config.yaml
n_layer: 15
d_model: 96
n_head: 3
n_kv_head: 3
head_dim: 32
d_mlp: 384
vocab_size: 2048
activation: "gelu"
norm: "layernorm"
norm_place: "pre"
norm_eps: 1e-06
positions: "learned+rope"
rope_base: 500000.0
rope_fraction: 0.25
qk_norm: false
attn_scale: 0.177
bias: "all"
tie_embeddings: false
parallel_block: true
extras: ["capped logits"]
init: "uniform"
init_std_qkv: 0.0466
init_std_o: 0.0
init_std_up: 0.0466
init_std_down: 0.0
optimizer: "adam_atan2"
lr: 0.00175
beta1: 0.95
beta2: 0.95
weight_decay: 0.0
lr_head: 0.00801
warmup_steps: 570
schedule: "wsd"
decay_fraction: 1.0
decay_shape: "linear"
final_lr_fraction: 0.1
batch_tokens: 16384
seq_len: 1024
doc_mask: true
train_tokens: 128500000
steps: 7844
dataset: "wikipedia_en"
Each number is 50 + 10 x the weight over its row's rms, rounded and kept within 0 to 99. Layers, rows and columns count from 0. The size before them is the row's rms in percent of the matrix's.

# layer 3 MLP up, 384x96, rms 0.117, rows 196-263, columns 48-95
079:50 45 48 47 62 53 35 41 38 33 42 44 66 64 42 62 38 31 53 66 38 52 57 59 80 69 45 73 51 41 49 46 49 68 57 48 67 34 49 31 68 41 50 66 39 48 37 33
096:61 56 40 17 52 38 48 47 37 55 48 56 55 62 48 70 65 51 67 52 36 50 28 49 57 46 48 48 36 44 49 74 60 44 49 44 66 43 39 56 60 49 47 46 47 55 48 47
112:53 40 52 48 35 45 34 42 58 32 44 36 55 57 71 40 43 44 52 55 60 59 60 54 50 46 40 65 57 53 43 47 59 35 49 53 54 33 48 48 54 39 49 69 35 46 49 45
069:72 56 62 38 46 51 52 43 63 43 46 44 68 55 58 50 30 38 62 52 32 46 56 47 53 53 44 52 52 49 30 46 44 50 57 50 59 47 40 41 55 59 46 58 30 59 42 33
087:62 62 49 39 57 48 44 73 41 50 34 45 36 55 34 58 52 57 71 60 43 47 41 69 51 52 63 55 47 59 48 43 53 58 43 57 47 33 47 44 68 44 45 51 41 38 45 24
100:53 50 60 51 40 55 42 57 68 51 58 55 64 46 67 45 46 36 71 57 58 34 52 57 39 61 61 60 40 45 38 20 63 63 51 38 46 56 53 57 57 38 44 49 50 37 56 49
118:42 40 53 52 21 70 52 55 69 45 54 45 48 50 71 37 49 47 58 46 56 50 54 35 44 51 40 60 31 51 50 61 69 55 63 41 44 64 45 49 61 48 59 55 37 53 48 49
084:59 56 63 53 38 79 51 42 66 52 58 56 52 57 42 39 59 34 35 50 43 45 53 47 47 45 59 64 64 49 18 38 51 57 51 39 56 45 54 52 55 25 53 51 47 45 41 25
062:38 60 38 38 55 63 33 47 59 49 40 33 63 43 52 44 42 40 66 77 49 54 44 36 54 39 48 59 51 42 30 41 50 66 54 58 69 48 46 43 37 29 48 57 38 40 36 35
115:49 44 43 53 32 62 45 59 65 52 52 46 51 59 83 52 37 32 51 48 34 47 63 58 45 74 47 46 51 37 66 27 47 64 56 52 46 40 48 46 67 41 64 54 36 56 44 42
114:64 28 71 30 39 59 40 66 50 36 42 51 50 70 72 50 35 37 64 60 54 49 49 53 48 45 54 59 47 48 41 47 64 58 59 32 54 57 52 47 54 26 61 45 44 45 55 54
095:43 51 50 51 51 45 21 34 50 45 42 46 73 36 50 53 53 55 55 55 26 43 46 38 65 56 37 58 47 57 54 40 42 43 34 57 51 58 55 14 47 48 36 89 45 45 56 56
103:55 40 54 44 46 51 45 44 58 38 34 35 57 65 72 56 34 36 61 53 37 47 53 61 62 58 41 56 56 38 43 46 55 62 46 41 66 44 39 31 55 48 58 65 39 53 47 40
074:48 52 57 55 49 59 45 61 37 35 46 48 69 47 48 66 43 39 58 63 45 44 51 55 58 46 54 56 62 53 38 66 53 60 46 47 47 51 44 35 44 40 47 71 46 49 41 34
112:53 52 42 57 33 66 52 47 50 38 46 30 48 43 51 53 53 27 56 50 54 46 63 51 48 54 44 63 54 49 57 45 46 54 55 55 41 35 33 50 83 43 64 65 38 47 47 61
088:51 43 58 38 50 55 50 48 75 48 58 38 56 39 63 67 41 48 66 48 52 40 48 54 67 53 48 60 49 44 31 39 49 56 59 45 60 31 48 56 41 36 44 58 49 37 45 41
058:34 51 44 39 39 48 47 34 53 39 41 44 59 63 72 60 56 53 73 48 33 34 49 61 51 53 36 68 59 49 46 52 58 57 50 53 70 39 63 39 54 40 45 56 42 46 43 34
124:58 41 46 53 44 65 45 64 64 53 62 53 50 36 57 60 48 54 52 60 31 53 35 58 47 55 31 57 56 41 50 42 51 50 48 41 61 46 42 48 45 19 50 49 40 57 52 42
115:57 51 57 23 55 54 52 54 55 48 55 53 51 58 41 46 55 48 53 50 43 47 54 60 59 64 35 66 59 41 52 49 63 77 42 49 42 39 57 44 63 36 45 47 40 53 53 39
099:58 53 77 38 44 45 50 51 48 49 30 30 52 64 58 63 47 40 65 55 37 42 59 69 54 57 47 52 46 49 43 39 49 52 46 53 62 39 45 42 52 51 52 50 51 30 34 57
121:47 43 64 61 39 63 72 53 58 33 49 43 48 49 45 59 58 51 59 39 52 46 45 44 61 52 53 51 50 47 38 44 55 53 61 48 57 35 54 68 61 52 44 51 41 37 30 37
081:49 46 64 45 37 53 42 49 49 48 41 47 59 40 61 57 37 46 56 54 30 48 62 52 49 40 44 68 57 54 40 50 56 61 28 49 44 53 58 26 44 52 59 73 47 53 59 49
098:46 37 62 66 43 51 41 42 63 44 49 50 58 65 59 48 42 51 50 65 48 55 47 62 40 56 63 40 49 51 44 40 53 62 66 37 72 43 47 38 30 49 58 58 37 48 43 59
095:56 50 62 40 54 59 53 39 54 41 53 43 64 68 52 50 41 29 51 57 39 38 57 59 59 56 44 61 55 38 51 42 52 50 56 46 48 33 32 33 50 46 58 59 32 57 38 45
098:56 55 48 36 33 54 44 49 57 42 56 37 45 48 63 59 34 39 58 45 38 43 57 55 66 56 41 66 46 38 46 40 51 63 36 54 47 58 39 52 52 45 55 56 45 60 48 65
105:51 45 45 48 45 53 32 60 34 50 52 40 57 35 58 71 57 49 57 44 46 40 45 47 78 50 38 63 49 40 52 37 45 49 45 46 51 33 39 49 51 52 55 54 46 55 32 30
130:42 47 57 43 40 50 62 71 47 45 57 50 57 62 46 70 57 29 56 48 47 39 50 52 63 52 43 49 39 49 52 44 55 65 54 50 59 26 51 54 75 33 49 58 37 48 47 45
130:42 56 43 50 47 54 42 58 53 49 42 54 49 55 47 61 31 35 55 46 58 49 61 63 61 63 41 56 55 45 50 53 46 80 54 49 38 36 45 34 76 38 69 62 42 42 56 55
100:45 35 48 46 40 60 52 60 76 44 58 48 47 47 82 43 49 64 50 33 39 45 59 40 58 47 39 55 48 49 44 51 69 43 52 53 66 49 45 53 42 66 48 45 52 50 50 61
062:41 50 52 39 58 57 47 41 66 37 63 32 53 47 61 44 56 57 73 77 37 46 45 40 38 44 61 65 48 56 42 43 55 55 49 58 71 53 60 55 49 41 42 67 34 44 43 42
097:68 51 29 28 56 41 46 50 62 41 58 45 62 51 49 62 50 54 41 56 45 54 48 51 58 51 45 57 59 33 66 59 59 53 53 52 64 40 61 60 63 51 56 35 55 56 44 52
077:45 41 55 47 60 68 48 58 65 57 53 39 59 41 42 40 55 55 57 60 41 34 60 74 54 49 45 41 50 47 36 47 63 56 49 45 57 33 57 47 53 52 56 47 51 39 38 32
120:43 34 62 60 41 55 36 55 51 43 46 35 66 40 70 41 35 35 55 44 36 47 55 57 73 60 38 50 59 47 45 44 56 58 47 49 51 62 64 45 48 45 47 43 55 51 48 38
098:54 37 59 43 40 62 48 29 54 48 57 32 51 57 59 52 31 37 56 60 30 36 55 63 61 60 43 61 57 33 33 57 58 44 47 46 57 51 35 37 52 41 54 63 45 50 47 49
140:47 28 39 50 31 70 30 61 53 54 42 43 47 42 57 63 48 53 48 46 37 41 37 62 42 58 40 66 46 41 35 62 72 45 59 51 68 58 50 50 47 44 45 62 62 47 46 36
116:52 31 37 43 57 43 61 64 60 40 41 50 50 44 63 63 66 45 51 40 53 35 51 55 59 42 53 57 55 47 59 55 48 41 56 34 55 26 37 59 61 54 74 46 51 45 42 47
068:43 30 52 49 46 49 53 40 44 32 48 39 53 71 64 55 56 33 62 71 42 39 49 56 51 43 43 51 36 46 34 59 49 52 41 38 62 61 46 47 43 43 51 62 42 42 46 48
072:54 39 70 34 53 54 47 58 55 52 45 36 58 39 65 49 40 46 54 53 43 44 41 64 49 40 52 58 63 35 38 49 63 55 49 49 55 46 59 37 39 47 47 73 40 42 47 51
081:43 42 53 48 49 65 72 51 47 37 52 48 49 58 54 64 59 44 59 58 50 28 51 53 41 43 46 45 70 51 49 39 54 64 41 27 74 49 43 42 34 54 57 49 46 48 50 50
116:50 46 40 57 48 56 60 66 66 48 54 48 40 54 40 62 54 53 42 45 41 39 43 50 59 56 54 56 60 49 34 43 41 45 54 43 79 51 58 54 50 42 51 44 65 69 44 25
088:53 21 59 52 44 67 38 38 52 57 63 46 47 51 48 49 39 55 47 44 48 45 63 75 54 44 60 66 44 55 35 57 67 42 60 57 46 32 49 49 72 44 37 70 51 41 40 60
134:47 30 63 59 40 54 39 45 50 47 50 55 60 75 55 59 43 28 54 51 63 47 35 61 56 68 53 49 51 42 43 37 52 59 52 47 63 50 34 51 38 42 66 38 60 60 47 56
131:47 49 58 54 31 49 52 40 47 46 56 54 73 50 58 48 52 29 55 63 55 39 58 43 50 53 52 52 63 53 37 62 58 67 43 34 58 48 44 56 62 45 50 47 55 38 38 66
082:49 50 34 44 43 41 33 53 53 45 36 46 52 43 38 51 46 42 53 42 51 47 55 32 51 36 46 52 68 63 39 62 40 30 46 55 41 40 39 32 57 44 39 50 44 68 62 45
121:46 32 53 62 40 62 51 68 58 54 56 57 60 48 59 47 40 53 60 58 61 44 40 66 47 63 56 60 49 45 38 32 50 68 58 34 56 43 57 57 38 35 46 56 57 20 36 39
091:52 45 47 39 60 62 56 64 55 58 39 55 37 66 41 43 42 57 68 34 36 51 34 47 52 36 51 50 52 58 45 29 41 46 51 43 70 52 58 52 48 63 53 38 49 71 48 39
106:61 51 52 36 47 50 36 45 60 53 43 55 48 50 68 48 39 48 51 69 40 44 49 48 40 68 54 51 42 46 50 43 62 70 37 36 49 66 38 41 63 47 46 55 53 53 57 42
086:55 45 74 47 39 55 40 63 50 47 37 46 47 43 52 58 44 44 68 55 53 40 39 67 63 55 54 69 61 53 42 36 53 66 40 35 60 35 48 48 51 43 56 61 43 43 37 42
099:40 63 61 44 57 55 71 60 44 39 39 36 52 54 39 51 45 30 53 45 56 50 58 41 52 56 55 54 73 31 47 44 48 51 35 54 42 44 30 52 41 64 64 50 38 53 43 47
129:55 34 60 49 42 53 35 49 56 48 37 40 66 42 55 70 48 32 48 62 50 45 41 51 75 58 50 52 40 41 58 60 53 54 44 42 51 32 51 46 48 41 44 47 61 56 47 60
098:66 39 61 36 49 52 38 45 59 54 49 47 62 34 61 33 52 48 47 62 36 49 44 69 43 55 49 62 55 48 56 60 60 51 32 37 50 55 53 49 49 27 37 73 36 58 46 57
117:56 44 51 50 38 46 67 35 71 41 50 17 45 65 53 46 37 47 45 37 43 50 61 61 41 61 51 49 38 38 52 44 55 44 56 43 47 49 35 37 51 63 54 41 54 61 47 55
108:52 50 44 40 44 55 44 50 54 38 46 44 63 47 79 38 42 42 60 49 61 46 56 36 58 52 46 55 51 51 40 32 47 42 30 52 59 41 65 34 60 41 55 73 49 44 49 31
119:41 34 43 50 43 60 40 35 61 38 53 40 55 61 64 47 55 52 55 44 50 37 42 48 67 65 46 59 61 49 52 38 66 64 63 52 53 38 51 51 40 37 41 56 40 26 48 34
105:50 37 57 45 44 68 44 33 56 41 54 31 55 70 54 46 36 51 54 55 37 48 50 47 68 52 43 61 69 44 29 52 53 58 47 31 80 61 55 40 57 46 57 56 52 48 41 62
103:57 49 37 59 52 43 55 58 50 48 56 48 62 34 40 55 42 41 66 60 57 44 58 58 54 48 56 48 49 59 36 34 47 56 54 47 38 58 57 48 49 56 59 55 45 50 43 49
101:45 49 60 51 35 47 53 43 69 46 53 37 50 68 62 53 26 49 55 42 41 59 56 64 63 64 37 49 46 35 56 37 55 67 60 47 45 43 34 35 35 51 78 45 45 55 54 44
097:37 43 63 50 37 52 58 44 36 51 63 42 73 45 56 62 49 34 48 71 58 41 48 46 54 44 52 37 43 62 52 51 56 52 50 35 36 44 66 52 44 48 49 44 46 51 41 61
104:38 50 43 46 51 49 66 40 58 46 54 37 52 46 50 44 54 34 55 72 42 39 61 51 46 62 55 41 57 36 59 40 48 63 57 46 84 51 37 39 36 52 50 42 62 50 47 49
071:58 40 61 35 53 55 31 64 53 36 38 45 68 59 55 52 38 31 60 59 42 51 32 65 49 57 46 67 53 53 47 51 43 47 54 41 55 47 56 45 63 20 37 52 35 51 49 39
081:35 39 48 56 49 52 52 50 51 47 53 47 57 70 66 61 48 32 57 53 45 33 68 62 67 57 60 49 56 39 39 49 53 69 54 39 69 62 28 52 46 50 66 63 45 54 35 54
073:24 48 52 41 51 63 45 61 42 48 35 47 69 47 48 51 61 48 67 63 58 43 40 52 68 42 53 69 59 49 42 61 57 49 54 50 45 40 48 48 33 33 54 60 59 51 56 53
105:60 44 79 53 52 50 31 39 74 63 39 53 42 60 62 46 43 39 52 68 51 52 47 64 37 64 42 60 46 34 40 37 46 70 40 46 56 60 31 35 42 57 44 66 54 52 49 42
088:51 45 43 45 52 56 39 51 44 48 43 28 51 51 54 62 21 44 60 62 54 41 48 59 55 42 58 49 47 52 41 32 49 65 35 46 53 44 60 49 54 46 54 51 45 54 37 41
098:53 56 40 52 60 56 42 61 45 34 53 49 71 33 56 43 60 48 56 45 22 43 61 49 56 59 42 58 71 43 48 34 49 64 31 52 56 59 46 33 65 43 57 62 42 45 50 36
094:32 66 26 45 68 40 60 48 51 36 39 35 42 60 56 60 54 42 56 54 43 46 84 50 60 55 51 45 44 47 41 54 56 54 57 40 46 52 40 56 40 48 61 51 53 22 44 49
112:70 42 57 48 45 47 44 46 58 51 59 42 50 54 49 57 52 39 59 51 49 39 54 67 53 57 37 55 65 42 46 49 68 52 43 33 70 48 24 29 56 40 50 49 41 45 44 42
071:59 36 60 44 41 64 28 29 58 46 49 47 59 53 54 56 51 42 63 53 39 35 66 46 65 55 54 71 56 47 45 59 59 66 60 33 70 48 46 46 46 41 65 53 51 50 47 58